Each number is 500 + 25 x the weight over the matrix's rms, rounded and kept within 0 to 999. Layers, rows and columns count from 0. Numbers have three digits each.

# layer 4 attention key, 128x256, rms 0.117, rows 101-127, columns 192-255
475478494468464496501458514527508503519424516503479488483516520494513518459491495472499468490538521510504472507457512516484507524531512525490477520482453468483472513493524471525509513494504517
536524509489489509546539434509494485480490493482502472492515515488486490526489498503515482499491490513449491529477508505492498491513492475505492451483534453483465519527462500505515484495471483
494583527545483501522522509538480516491487494516482494500500529487502507506499488504506496482489461449493507456513533537470511484520463548483504534536503543486533494516496498505552499537509509
482556475508429530444498502538494467454470495479479506530501471492513468505512518484487495496511453472489504488479516502472497495498471463474473500477498506518491489544499502476462479496535514
498503478513545524471535559553486527507523458518473503546545516504514504473523534500500514475529554501465495541497503522483525523445510506497573540530473493481496512475520519493542438485529537
474461507526466502526483471515506490513482490534488492553541524521505476530490519503529535502510493524512508489513519482539533524487505458516493491508532510499526503500478461440508515491499530
508438497556533521505531473489528457475510561516463484478497497534513525475502546514484546505508519442503512517490491494437469515482515458502524506547507465471505554510427483490522477486525560
513476490510505488576439550522524519483509486448505501463524570487451463493490509492490447530516466520571465487507497519500482478549551530547488522485503484509517485506547497521492525520469490
474496495498524544467456540469491486480482431452512493486552441484466475559507511459564477529505540510495458478500500539556505491485488503486476532508456553503488507488520555460458518490506473
508508591485497518569490454488527482512486480531498492474538416481506487527460470506468493528470567516531499437492517523559475470472519493429482461528497536500531487521479530471514513521521492
505480516463492480456499444474493522473467508523451498517436476517487528467559538614496561495544465469482483476481509446493530531505481447485497570579501450548479551493433501538520521491485564
498509483473528508517503463513515497485520516514487505484487511506482527506503502484452509513505519507532522495528477480537516478506469513504536505523507485530510509494496484464505499472487538
519495526508495544486470437530463471539511511469495519529549522487532513509484496458540522491501459538507519526501506544465521507503512494504503511511520494493527519480511476517474491477502549
502499488471545477521479476491485465482506514500507486463490518502488489491483486501537504490495458493490540506462493471516491531503533507505506470505501492495525484511504501478524510501492512
520491492499516520517513487484513485495516506496503524476489512480522491473489504504503522510481458482515503521513490486474504477489501509505529502507499497528500477510492503452504500483518482
496519518483488524508483496456515508491476498489504496509529485496509523478552500486518514502505499515508492520509510510512475534495489462489476475533486472499482494521474485515525513525511493
503493481510532472483513500498484498472530475485491518433475462487487532514496516470520496500507470485505489526523476545488505542487497497483474472523483511496455451470509496463468522524519507
511472486512465496521505532501494468516492511494486506489511451497534490521504520509473486498509479505496526518485496532489495489519505516459502477462500517502495501521545533453492538540487488
475536488513543511510532505484494506489541516485482531494497513512459499534474484470501489472492506469458524511510513508486523478491520480489540503497505522478493485506500525492526505478512491
496503503499508508500526500508469559507516490514502505490478501480477503518525495485496489503512478474485485553464499545489485457519513471488490522506501500494519502485487489484495496505490482
509464513523493495521469554527542539446481556514518525543498519465532488443522493488508523500464490539541472492461525516479497498499488486526541480523468488523469520555499469482499518515496491
522478489479478488433523496496483459550464473506530522510444517506534519448503501520507543468532533501539511489532449483521522479544504494512496440498519504529489481457519448491520482489506533
522478494491524516519524500557498464482510494524535503486489515518511482497525527477476520479504503559485471454501487502477550574507481491494504495540480448516453471556475507492474471467514487
487526494509466511498520432466521512546479530442520520523471488473546512459533478466495525540461551540451509551485480496520477494525465527487472479496482482473487488519506461504475520489518507
557510440489485522471528515478480426497504507524465540475493498500539463535485492501489536488472502479533520500530487475479475454462536444541487520493465530523493459513532448491485509530506512
533471528475510493461526498513504477520520528505484463521465527491483498528478440556516515512522501493541510490511504470551504511486488502499526442509509450482504458530477499496533481495486544
508503475496489476442539513471556533488441480513489533545504527534472525530478482568513530451506501478538511507529497464540501486532461480445490503481516534484465491461498453496539474501542512
# layer 4 attention query, 256x256, rms 0.117, rows 198-223,230-255, columns 192-255
490526516504491456502486484520504509517506541499513513492483478513480472507520484472476508483537510511510518484525482511494494471521473505485511464523496489493509491491521480510541480508497499
491512533509522524529505484508496506576507516520503500527510493516529531518507483476468510499510518531477513491516482466471537494486547508472481500506500491477511467509455531521475517506455547
489527479505504493496473484469536474504526500479519493503506512501520535502516509494510501496501514468469511513467500538489495519526467489520493490510489504523521495529511456500478522517499508
491487520537482543474450474532499534515499516500514528525493498531484467507505487528491520494494522472490516525524525502546509506501502517503519513490526509476473516467500502505507521488460476
458475496470482462525470437482521529537456499535477515478493484505458443477470471561497519541497493458474518498489517489533483479491477470516502482459519478491516525498504448494511514495510477
536491487493557480514478507524482494520502514531456526512480487532453492518464538526465499466514445511525478440486498512481483507499485445468507495541488502498489510520479510500467508515514495
564436522475479511549518487522490472516424478481504483516521492506536544470458549492513482503487479498483512502499490545507526499492483507530519487488504477481494532539503490486485482451482539
507459481496449503506563516505503478501485500526503448493543518501538519466443509468487483512462553497466515495508494527523490463511482530518495488504509507482522499497516535475491470425515506
496487512547495491483489509517524473521490538516515498446541476529513485437545478506505504484514478509451543490458491537534486479491522470498536478513511504558467504540492515496507502512523471
487462439514541527487499525533509440511489531524483508471556494547501470542507508562514563495531472528483580462593505455506461538518509469513511456522522517507468520479481515496494520524474455
497506496511503491476516487517495516487499511514485495498514508503478499505512497523510529468508483487528494526503517488510501491489493511492504487494502492531473518486478508500510514510499489
509521484485491479502547510528497531467467476520483500546484517517490449555485528488479508491504517489493506473508452503492498487497493524496499491455466503517484498538463522494490469514501481
454499527493465519518511514510485519483504528489488514539492507501499533475485492530489524505492502495468492497521490472481510500515505530497486504508504513496477510494477514517480510501469496
499481501507484499524510523487495505465497526504474509522505534496532515513508495506507499493493471492487488523502482496487505528479512508512505507487519513494486495524485482485492495519521502
518480493506499502479494515469483484535516495503540511475523484492500517467499487515524500492494483499488487465469531534491491476492489471511456480492510479488508473472516512498512500490504500
496534543521467487488489522506538512515517474479499531528483471516534491532524495497471491524502468495530509500503480471486531530526478499499514454483490483502539478489515458515477519510451504
489459482529491492530525457505521491538504496482492519551478516483498490505504488500497485525521517488495529523502488494476518532482517525523516508463515520486502505474507499500510500502498541
486456498498499510502508510490526471471481468488485483514485526465506496478457524483504477503485510496497504494495468514510491520540516521485540527501520525534469477527509484482509538481527540
501548505460501511497477482509509501530510500484501517513485503496500469471528466500482486480483536482491500490500569532523514537450472528497486483479499486537487492484497456478493519487482488
513477498490477494508480481500508441455478522526477484511508503527505521503523514524486486482474513489488512515502476493549505525544480502533498454514483458500493515531471511495485521491509502
510498479494521450448478482516507505493450526467498508466473488525478494489498511519474532459469489518562541520507471494467509520549504536495523482470513480468474476548488442506481505482492469
530549529510487476473494519505481448551531469481515531488528501539501500502491541498487506492506530549500571506509463538517520463494461502530486516539491490534503482512514518516528486489484438
516497469506512496444445496545544475532496480544557494536499471535490531473498502500445524496490489467514535540553523483501500521481460486487511495495496480510506485515493449544518506514448501
549490487521510529475524540458479484493481523541464520501529502489528484525513473563540551481486499483522517462576488514519473453500469466495502527478471479505482500513462498483492535512469527
513488451517553518506478501502499534486530499510481564555446542512509499547491494475503554446537497499508489507552491523531507463521503525499516514495473512521466507450537495528468539484482462
506474483486566492477508556486498533473549478506491522508561573501488486458432501563491521497446481512494549468521487480522479441528502505510525565506544508487436477477447433483496472497491504
531444474466545497528501518506480469505511484503544504486539510498522516462523492471492486527508504520500482462478500503491497506522559495482466493542499484498539515485507493500498479490503539
519495480520513487484500523481494475547531493501486511498488504505533559493544473438496497487480453530476547469464497515458488529526581520505509521517497466493533503545525496550492514493510541
484506484480514531541525474482464500475501476496513484522511467494518493544492476460483517512519549495545501513507499512491508530482476492479453494530504507508502503472480498471490513501499483
481481512487524520504496474521521499504471518539511496504498498485472464468519487506504473501525523535504516513479517457533535482480472512476456462527495495493517494499513510516482529496486510
489486456469494478580516498503537507517481468489534477518511500511511455518521478499543493533506475452483501501513481461542507501452498474499502508514529499470456469517540489478474471508513479
455470519511545475493518508498489457481469486505540516504507447538519467489547521511513506500513507500502475526502464474491468549541508470485510486499493483502501539486466541485506508476505504
522514479470471499467482499497509471532495471471498541543530483498491494505454504537530488527450481495449486524441481509464484457492476484523492457494504463499508487511521482523474491524526440
557450472472465465464475528492475493468503506534473493510533526499495488534499491520458503497485463490506485471527486526514522509483495535451461512528519473480495519493496479491498497456456512
562442463518503458566500506493496479474531515494486475473530490504509513524501536541449480460488490476521490469566480535522451470496502460548531516459520560514473466519499543494438516535559495
486546525426501513486512513471491508529470503550440494469535518507500484478524504536510529555530461484524485470504532482518490505522501519456495458543482487508505493498510538473494521484509530
502473536500518504488488535507465514526511507476506510482495488509490476491473510527528454494502516487502487495478486481511511539507506485477506529496495497533530486519506495481535527512495493
538468484473459499520495437461481483505515509499502493523517512511501538524548518451539535536549538490546490484485472481463508454543493513526458494516501522526477461481476533468523478497519534
470502539520508476522522488494515511496484501517484481491499503493502503531491506526497510513497522525495502496512478464496517523512494487476515479484461511508511461498494481516488507473493526
479515494485479503508483509501521506493536515488478488511453508523488517503489500527514516479488490524483501483512492513527483495493520511486511506470490528498497481503525474515493490538497446
480511515497520508515548490495480535505479526511552496537536475491527491505519507504477474517508511492522542476482509494488486455496507528533478454513511471472510487468509507523493482461504503
536464522487529478456440513493436488512480496538479559486501494487505501521504464487459539499492520536519508473510476471498517525525535447479483506526516509490490544533484476490488490523514496
481474531495525536521448473505529486537466497469492534503505481504519509504488501464487496489488477489456498491520494490498477531481513519488494495517503515540454522523501475495528499502543520
509487499501499488464490500544530463499491454472507501516503487487531501475502485499471462489495525476495527502530514476467527507509494537477509475483525518542514497536505491475475469504515516
519534494448457527447557504480566501485445449453493517528462474482513504485488523519498481455482545527490497502483492500489458504505500535468464536523525491510468516492512464516495546512410551
456472521517459475545481524508469514496492520516455491491503509533498531522539525485441460476510512517493480519499463496525477517560494543529505506484476508535492484465480528502482519479531462
550496503467485478449511501540537471497478521462475530491477512472441494491516523526527509483489482534497517499564432517497503503512529488479485435491485451535501489517449469507476529512554481
509527509480505538495528459513509488537508520497497508446503484486525506522489526490501506525513514517523532516498452517457491475476495483496495462482493481485496488483507508494484492494493448
485542507490517542504512559510473500499502512486551490527458508509486478557483498530491505515525531518500485517469526517429500505527528532562480504515501503550529481482535556489521468514536533
520421500485515491456519558517476494498455508503532501503513472477527495486526479523505556505494481510500542486506509535498498444516525514468507475503499490498524508538514466503460499554497468
516437511475493564531526508480490494523538525519454529551498475451496500506499471454486490504484496466499506508491517452493530448497490523458494460473490483510498465461473504529492443493460468
519439471486521485481488457491568475455490534525460548528494499505476462522510496535498487488457481480485551477555466483487470484536486525518462482506502489508516508500494451485475505573512511
# layer 4 attention value, 128x256, rms 0.133, rows 96-127, columns 192-255
526487502488474537514509526515487506486471505464524508505545438481491512484498500540521495476496469491463462492504476495515503493497513510529491470490493516497476486481481517495507490490466485
527516516478509488505509536497471496443493515539475496477498524497489511503495480486494509536508477491501541492515515519505518474497498481509525495500500531500473533486485508491495484510507499
509490522482500529500518474441519493486490493492497486503507468495502494508526491540495510489463514476510485483524491454512480488479457472538488496484494502479530488494512471528528488495485536
531491539513483503513534484474512531511469452489510471477510488485506517496496505527502530530505496508495487490486477484535468498514459513477513514475525506503492511501520511503504510521503488
515528478510507520517489572526513515497541473505530522536484499485508504542473539494502519493498511482477544487512533473507489480471505461491543489496512508505493515509500535515522523554486514
503490489525527480500511492475535462544518490503461489476527529548504481506489497470495515487489482550507520532445475494479482509508507494497516516535493530487492493496511516516513496526484523
516490497480507469484469490477548478490468509472493518523497518525493516462486489511506459546507542519514490510466483529472536526500510500479513509474494474481518509519482516520464499480466531
502537500480506486513536477501479499539462521513473460524499537503502516485464501535503497491476501450486509453489491511474516491497491491477505491462504478478535513483485474508493505525490487
510515509516496498506490497489511516454548501465497482540486506510504514482480496455495504546503495517561506510525459532504520521480460432538501507516507479507506531509496515479468506479499482
513476496477465471517421462516496482507519482540498510476476491499483481490500478491482510513561488479475520480531496502491517467506504487497510502503519498503503515508487499513500546467517486
530479509507515486509543482506489503496534495492492525527503508510486526498521474472495493524504489486475505516476475481484461519507526474560508453468455488474485537488496503488513486502534546
512476492489514477517493517499530525473476477476491496488497493500513500493527489502521502500522491492492490493527495578505494485484527487529526515505475517497489553507488505497506497508527472
509499497516509495494467514501520497512487508562483516488506489511502497471495513545468490462508499518518497502512520531474498493485518512491535502523502515540468499576485531518507509510520512
496497507480525480474498517530489537530514519515508498454524507492475519502501512500470474506494440483479516491503512494504520511490549492497481483494557484475499517484511523512502510500528514
487490477518488512509530502505518497451510504488526481510454517483545485499503507483498510499499514479527519554489515496482484517508493471510489498563498478496499524509499445513504508493523507
502507495451500472494502475493503497496510477498512523477491507461517541479525510479485513506511488464524542486509509529485495493498520476524516477518525505503503528514497471502479509528508462
499484525506461525517525513492456496482516511541489493519517454504507509495477488519496537521507500493513461493474488446508477479511518466495527478540497509512531507505473508515491478505497519
458532483468486516503475471491478536547503521470516514499498512538522523526510515492488498513515487465485526505493467437526497517547489518501548478493534526496500497526510481497478457531487464
498520520524470501487520518464498508520513490469504523509521522480489504501508518509498507490528483505546509487500492482460500464514514484524548487474514511503537486480486518507524507547525489
513523537488485494486519533507505493436492468513474531475485503518517515512477501458511492493472532503530480494555526508485492520502480469492487503524520507507482509486494468496510455493512519
463481513492503537495545523468467491484505503511536469496489508515489536496509505496482498506502498510473492487504509495505475484533504520481506484518471486539500472531486508489480498492511504
484464464493523501496511544504514524525504502508485466484494521467487538496505466462456485505473497491492474539487507507510492527476463501509476506476555505523547526489522529470489506491519531
510490467484500484482506488487493517513506513487499530503476519469518495518501498504514473485489486474459506507517499487479472507496479538490455490496471478520526502526489482494538462513475510
491464516489464484512507486531481521506506513513498468523481468513505473492517528486478512485488496532515511483502506506476486495505467460515516464437520512460508487492536513500514493531493527
479523495490503505506499537499493474490498494539472508478491487526519504548463498522489521494513532455502477511515458489548510477524520496484526497483508535545486482493473501494494477479510477
499534496495522510473491475490481482512490516512498518493508471560513512513526496479491487493477506533454562485440481448497531495524521492480482510487453477503531471489477494498477481499460484
515523506513506487491518498485510503516528532506512522539498497492479495512508503512520517438508522523469472515500487494484508495489506513492484500478494515479513505524481480506497498510525466
481512503493559526514478501507508521479518486521515492500489473490509507525518509499488492504509505485488509506501531485507506529480471488495502529475490513490520525482507525485525502508485491
499466487504481501519513514537505504496484507491485495462489499475516500476536530514499525494498507495480538478517524496507483507501536509508487524523516477487490503567516502507541457510515501
478499493497496489530478455533504526477497497497518484462517501505489485505528510502478547496504498507502522525498527504502519509494462516488501494500512491496535479510506504528473491499510479
526497478537506500482518500535505474508480518507494464517518472480478500487503480502517505495525496500463507464497503468493510443519501506492483471528480498490512508519471502505464512467502520
474517500514507516536485510495530462490485519516489498500502492504507451479494522477500503487471535482524500504450501480503499493495503500491472480475556505483508496491494517514515517464484494
# layer 4 attention output (transposed), 256x256, rms 0.124, rows 192-255, columns 192-255
498514487496499474471515516490482487471531485501495474506487474511510463535548534503525541518484505462483522516506489489483468479488496507511542514511477503483512490456485470472498496517512488
517535527526488502507475535522498499479495485516482483492498459499529468439483509466514530510520506490533470511502520506499501470516517491529513525507465518520528504500509476459518499531472524
520562479502477454477517454507494518501545488486440509528555455517435476561494509443507485464464465481491517519493514472480444516514516501495454512540517514461519476447500458500453502501477520
455484498513520479455481507507490493524519501485490505502520500532466490482513492505518497530485549541490513497530504499498528506492500510503475444520521495480544491539548484532510484488478497
532519501539503482478491488519525492501521506497479495487474493513473479484487496498543514505507474503491494485464488477500487495513499503525507502495526500500496491525481510469439515480495529
466528480534484532503477516541508481506538496474506478512470473484474507492502507477493502487527541473525472460452485485526510495522482493507487475479516493504523501509499513445489526494450518
476454520487520475538509499532486498497483501514527493472520516466548497525501488474486510486511521531476507492505545478534491478527495527496526494512475531477477533510514505480486543493523493
519509506502471489445482464485513459480485488475514449496521527495467523497524546432501507536503514553502535496482534493503505539495506528459566476469529506504518454550524503469514483491468547
547521528565502522544502491518539517515541473489511526505497534504533513477510521504501538481505464490479492539500520511507453489474487516481537538478488551510482454503516523480491517521539514
531520497554526504540498525506472490504500482514507492518484490517515502436467465472493505540518499454506478522461523533518491521497510499489515533527465540536467470502523515491518496506501521
522515528521490533484456475524477525467537508480494506511430496454518531513517548475516464481479482470494448506479504479467522497489491477513493527487513526496497462469520485457488498470507540
521463517512483523492517504477514502494500478497505494519511492500531516461483467503486532493523509497523484472509486513500492510527463495484458508515498522485473488495492489499512476492491498
519546512500486492517536517498484523495495473467507521471448501499495506492472475437507476510525504520501494501484526496456520532481477495516487507503495483477504534474549512523508470506484484
510501538489475504503449474467526475545460478482504492547525514505484516467533513485505477489508528512545500530527508581499537540489513483500483538496533508488509483525533488502523490505508495
476475524516517502485490487506488532542518479502542525548517542559473508513513542485492502523462505474485495466538476502489500501487510493493462492483493529478498504472547513489505467488551521
480501498544509485508501526527527514467498552460560515534460495502517521507474495467498480496498466519522486510482480523500541513475520473502490497473539498484484488501518517484518515492515522
530504490500523494532500567472483503519450542483492515490504492539492520515488497496514528514506509516500473451513494520483515508515568497518441555489537513505516530507490483502522512559501529
514505510496512467483517457552486467499500471471521479497507506463451520526504495570526488522487512454460532519499515492495516517502484524516487487495513532491493509540512525511504520493485534
471533526549487517492523499533496511539504531503481499491528499442479500468463496501542490454474485535500490506536511489515502549461469502501487474543546509509477484502517509485498493499503465
509489499515477507506515474508524512510469532457498538547499486532467516471526534476520514469515484446519483516503489531513465465506530481536504489487484544478521470453529476506522515483475521
459504519526529506516498534529506501517488480476494542459497545524483516485485503493521492518502502506538497486514517531543549462536498500535498508563519521492502549473533495481493485512460494
499476495498507478548482490501467530479459534493581503489532486516508476497484499512495504499527460503530526497491478509521498473528532524543489485506467494523507507514503515491499511516508487
464491535496507493500414518503508488488521519480498474509526473511526476530530457499519522473535515498514500550511491511458527514483521496517530530452513473489486471482521549500516505528533461
463478493501494492520480511465512497514503496498513509499525522535501524511504489518483476496525506452487491485480485486504521502500483518475487500526475510517484509537503527493512485492518488
497506489481470520507503491481502508506508524488520520516468543505469522482493517495520496538493515508491505477480501472461510498497460457493522522463514527477494523455485521528507500523480481
476555484499476522513513469494493477504498489487494494509516490488448518571493500582507499515516495513528496514498489476533494526488488541519530507457521490455493499489464508461483531487497508
522513513504490533487505531492474493551456491517506445533508515502539539531488525485519503494487498517496534515503490510502498514467498520506511502470518530498517471495504509490506506498477504
455517484476497494482516481524544489516471503502497493525502516510513502469497508523490547453489517519493531491466497481496494481487501503501483469485469502495511510545497484503487525506451494
470481497488530488505494479487539522520504513492510463517554498484488532490500487491554454491491507485514507490515490500542507493473504492520480503502513510522546507504544519461476494495492517
450483502507520472515481500538472481529479479505535494521493505460482483439513462531491498506524510459515498534506465548495459524483489501510501494515491471506447499450543484531505469509481491
541479479521527491481531510464468473507494498510487498472514512493509506510451478454515549515541512495540450538484504510550469503506586454514494517489516532513544518488474498493529481483494526
549529493505491462501495487499495553489469536471502476500524492489504503508524513536499504557491531486479500498469509502499477489526495455497507534496521542514527464501509496489483469516514492
505466473543498507510470546505532464502517531500510482515505512441518459490485467523477534509516507503528477530511485486478490494550493491493493501506525466493498528502511521487545501494495490
421518475509518492498514467494464515524481531490511488465495487478523481486519482548515480499487488526486500453484494463512492497521508552487474508507508484506520513473481499505494526491520464
482461490482483485460487535519495492477463497462501528516475524470526534498508529468498501502535504485513507464498476532485494536468529499514502477499528508474501494547499536512473448495481524
455493501471504489510520497492523504515518550561512511493483542496494470506507495502522502478473495508504473517500510510472497496494494492495547528444503485469484538483494505460531505426498490
477490531473516495546532521485451483511463517493495535477550472503476462490556502518503509489491531539495488517497517529498522510541467509504502536508457505503528510544484520434516516482494457
503523485506468509489499466512529542481483487488499462479513493472481532511507506457494516493551503467502545512481544494467502480473505466457479535500485509492488504501545454519487508545484480
530491496501507546470491537524515542515531449546504492527507530533448471512511497442485545511516496463478498506528501494489491474523498538508500544518547535510550488544534526468539482519505513
486505471541503554521536545507503492497517498511499517493500477527440492505480491480493509496491493501472514512511457481491513488518503504526469526527513501539474520515496460513496505510514466
456478453464501487471504509457476475496510502494526526471509510497503477539519548514489510515498506464494508485523498514511477485577493470503501512472495487511510510525516485513504489525488487
505519487520526485493486510537490507525482508513491533508478497488504524478514451509550481487485508495489467522495502521495518497494518502520482477509508515523508490493518519497481497489513517
505479552485499481525474525500504480532458449494521488515480488469485488474497460514480494498516530531535506496542483525548557489475470528466509466483516465510500523491481514489491503524491489
485499518518467520478451495501489496527506539509499473488494509547501481500507533470464489478470498544480524522488529464481527481507514481483538489525490469507524489476513516507451500542473541
492476479541516497517499500486553506509567442435516485509511496474514517494493537490514497504480498521479486538493491485519492474482507499472461505496519472499521478502418454522494489464490497
484515517509529478524532491540495489497507479504478469479492484465509440535474499520533510509500519506447511534501503469517486461495492472527503512473475493544500457504478516473514536492513514
533503459506502470495489507448497481491468526541491478471495429495479481495486490523499482467521477514508497482485517541544524501502509533468506514477500485482486470489491516505528470502511496
509499489503527517480530511482489496501514486495487466508504513512500465515492481499524524560477518510455506496487501484487485456468472542454508480486524538530486497501489490462520429502505510
526491518484480475451472497526544500496522477492500550472521560482492512521497530533518492492496484482460520525530527490495509512491495508517499457484480490497471525513522489473487502469496454
516519481514482519496506508485466495468499525554497511497491487491509455492508477485496529537515533539553513473505510499484460475454483484494527504491504466479489490499469493492504541507508500
505477508494517515519478527504489460502488444497489470504493474503492516526517499516456560533504503502505523500508527532506503477519524537508475530478460472522460477504495511498475480510502529
461481452466516497486516487512463506503466464499504499479511501480489485528470473486470503534460492523434521503518485504520529491512509545508467509524491478490537515492477514516429464480473470
515503497500525450486475507513469498463485493492516486512517500486527478514487496492508485466491486487515465491488479476485486478493505489514500495513500496486536501478509524515506527537502502
511470512464482510517531486513474494551541512503418509508510497500503522499525493513545497476520450515489504501532537512481525479489526520502494511459490504490512476497498495488519524491497478
502535467550475517496506496516460528513492504493512534496496478524503511479504514511490490494506489530523501507486524554544504527534508534558506508518467516485507503481518442513509490458443514
498511499494496513484506478495518477459505559485477501491484545462475496467486486512534483528494505528565459547481551511540486488517498521507503475526469510506466535505516487491484500511498508
518510520497470499525523506490478481506500525510500459468471491477516515546472468467528459507531508507483501513503512525478470504499521529554475506549525476523537473508515558509496517480526501
530482504491492482460479478448509493498477497504530507468435529520497509459501477479504492478462491471474480489514549534511530502507508479519460496502513467532502511482512483517520475503494544
466497484498547522503495506473496482433503481536513494525492529470520519478535495497496493524504506533490498488487485492510508485520506483482453469478503508537492505485500473529481512505506495
515494497513508446498511489492487479492513523508511516481513501532528474537508494518528500546520494495469488504466481551491523525498493458530508501511513517504498473496498473473467489484516468
531553504488479520530474490455516497521481475465516512526516540510515519519471480506487505515532510517478485521478523490486512549506514511525501504501500492511506499496452486522475526486474512
481515521490478491446515504454499510528474489520474525502512492528481490474491492520492505493489490476466484469491506477504509495481498482492485501505503533505522517502480503488527497484501508
527490501548501536558504529511466511494556509482511493548500491506533521495529514488451489495506491489483478497477483534513523505497439518494500520490546479515483462498482470475532521526538461
479460497520498469483529520523498509543499502515497495457496527503488507494490486472530493459522485460521485493525463474492519523493515517465508503496460511497492523495505472517534484501479510
# layer 4 MLP gate, 704x256, rms 0.142, rows 0-12, columns 192-255
486496527467533516543532529494491525507457502507504462442466477536501465514507527481466502516520461526513556453512498534462513483573511489487477505504523510479457530540468521507491520515510519
489494487477523517517486473519477490486508511468490519459511501472509514519507510495524484549472484472518516506492508523514502502473489483497527500507533474481568543493490509526518501489509492
490503493482432491504461513484518496509533530534451483520445483489526501501516515461560522499506527505493487512533507516504480517500478530478528481473555470456483467485501559512477507468492506
477439579486511492520462525486545470496529497499478541512505518518492492517488536505522486432483517504503519502482491458441514470523475513497495488503518516489474478524528501580496479468519511
500487511504506473517539526455477502472478517465489554527506524497522478512504487449518504499464512504482530518490486456531503478517526501475469532412477505483454519526458540488512515472548506
523523505515466537535521470512495491470472520545503471456452525496548488451448483481514489553531481485507527512490494470479510485476495520505455514543519456521507465476503491461513450463514511
503496492487504493489479521515486482496487505485499505507510494522514517491482459512506495496497481501498527522528543493527475487449495506455417512489517485507492483484502498479539493482514480
521479507500498480472495435486568497498465555503454505522509528504478503497500509547512493487510525552560472467460527518500526509541463506488492450507487465496514472487481499506507485520502518
449541477506526495467485459489528503482500519489462503498509499515488529492489500546484493569503502549501506468487490492479507480480508475507495522479433505460462526500513495486469520476564485
489485500515508514519558498521539504498489551513466538518494493493512511530524510484521498489514497455507483511509511467501518493468517508542487454504481475483508543512496468481499509497519477
530512517517512483475482494481480460466531516518498491479545492518512467505526534474523512510491514479496506491482488505485504479536519500482506531461438524526508523485469483504462474494487549
511458482470498497460472512526474472503527518447502514511517509536492509510500469464495490524522466503536544510466543517529484482504515499471479468488507521493553480524498492477518521492473496
483475489527436543506505548469490450460527449512502468552507475540526486476483452540490510477523525495487492535475479525511438530484477509471518521510498520460511494485493526467495445518505493
# layer 4 MLP up, 704x256, rms 0.144, rows 0-12, columns 192-255
524485493464524454519477496471443521480490513556481492482476513508511493464482517492474521458522483492488500479464505512489482499513471465496507504475551465473466518554532483488482482473511503
515501484524483549518518504475501516533529496496508511481496477522438474502515498482480514466462480514518534517494461495516470513514559468546537494470499464513498517491505480501488499539514490
527491501493508532524508496476471519492485505524493513502469494536494525514477508491565506503492522496519479476519497538504549508535502501503509496490544466481524503523522544472493546508499514
498506513527486508557523493529489553521488527535472505487499511468492482540510494496503489537539468470533544526479437513455499495492466502497525490483503501519526457544463463471507495494507481
512523539487501469517510484485513506534460457515500458506523475450530511444586498571499529517539502489493513520496559537468506492528568522462443498474476479513522543518503530540482497480489465
519530542493479492486504457453502490476504488501506500533491494543486489546518483500503521539494477510511518426504504498505493491501509513508505498468549500516486492493527473432494519514469485
515509468474479460452496458466493446508527442492469526505489488508504502524483504551482526495503510527530487517448505503463515526459534487519520517479533512533518464524500461502466516456513452
536514490458489471478521491513517521514466476535505506492521541472547489451525497529495475454470518492513470451547513536474483492491473497506506467536495491479492451499472514495477467523484473
508480521501523492581485492501450457460569521484479517518556532519509501465508450541475503545495486553515507492524473514514474504532479480499533507557518549477498489534522513539488513509504497
474548484510471506472539497511484508486493518477539512485514534491497510496517487501497482500425437530504479540513491535526502480498465498514497511505484501513520496473504488533514516479424519
486506478462523514537475514488491487494475523529499509510509469507500518478468502542532504454539474488513560504513496515511520454501456465506470504500530523496485533480436502532503499467494522
502509491514456529542564531490461498460498472535507460522501484475521477531473513492504531486464446539511515464522510495466500479520489469478532505506494502511525498476442458466481506522513520
484514462532494566496461488525530529483487517512517524511499518517520533482520533518474537466523464506503485526513506555479517484496490499510522496531518550496508489491510539508494485475479476
# layer 4 MLP down (transposed), 704x256, rms 0.133, rows 0-12, columns 192-255
510547484497478519500487464529515519563504459488507505473494542488471478509489571513521500472558511506516467497498510498471500537501450501498510500487463477464520527503471494465521521542514452
447517500483542479461465496488502518467473491510497470478494504504506546555513514462449510507527496505518470541492504473488495515544512496504499494486517488523476474499447503526537501473496528
544512501517503502514493514515516493473479488503497505451525454500480533536488514488518478494497457479483509527498499513508530521512508510513530505488474482526497527455530497439527477461525504
507496485523506545499510533535476550526516481521535538490475500582489481462525527503518491481478505502532478481538523517513508539487483484502481459498527470490520528483486539500474461494513527
476488486458463519497510489516469483471508505465473547474532527532489505467505508533474495503508469487509516508491503494508501488502482497523495479505491512530502506504512492529475501530481487
534457491483492488523450463510511510495508486457516501488510507509553470482483486514521505533525475531488466521484453449479503484534490575471446493493506529509432459470546527468531497492484480
458512474519472509509462527516514507497475441515486512531476507504517525501512516490457487542504527503545461523465523462533512482527482501480503503526545516497498528516467486514495528538458491
509436471525478484510460548539533504518453514501504472498513515533465525471479490527514486519486514482550532485512500571516477513482491515507513462515509515457511523531510504513463529512495532
533537513494489517512499499526452489547540448556523523495548508495494547483485469456497553474469517500479456500463477495567487514517510489472518463509494528484512519503530527487514498463490513
512476491522508480487516486492507514511480513471526498491483501516511491489541511517487492503512495449513487487470488528505534477531521481530522514524517514461506490521528489541556527496472467
500514486468513545440525531505493507479518537521504466489504505528486495542519525522490535494477498486521523532465476463483523495511513526466523503463481460521487482513501504455491484486521498
528540541478480485534516517527478525505500493494517470504556570502493469472508504483559483444527537499478523543504485525519477474487509493489532521487530487488470479523519536483532486534499527
498466485474481459504523524466529537472470481557517492496513478508519515478487460536468481503489500526530521488519515500525465527524522439505486504470468484524533509492488518506515473536453481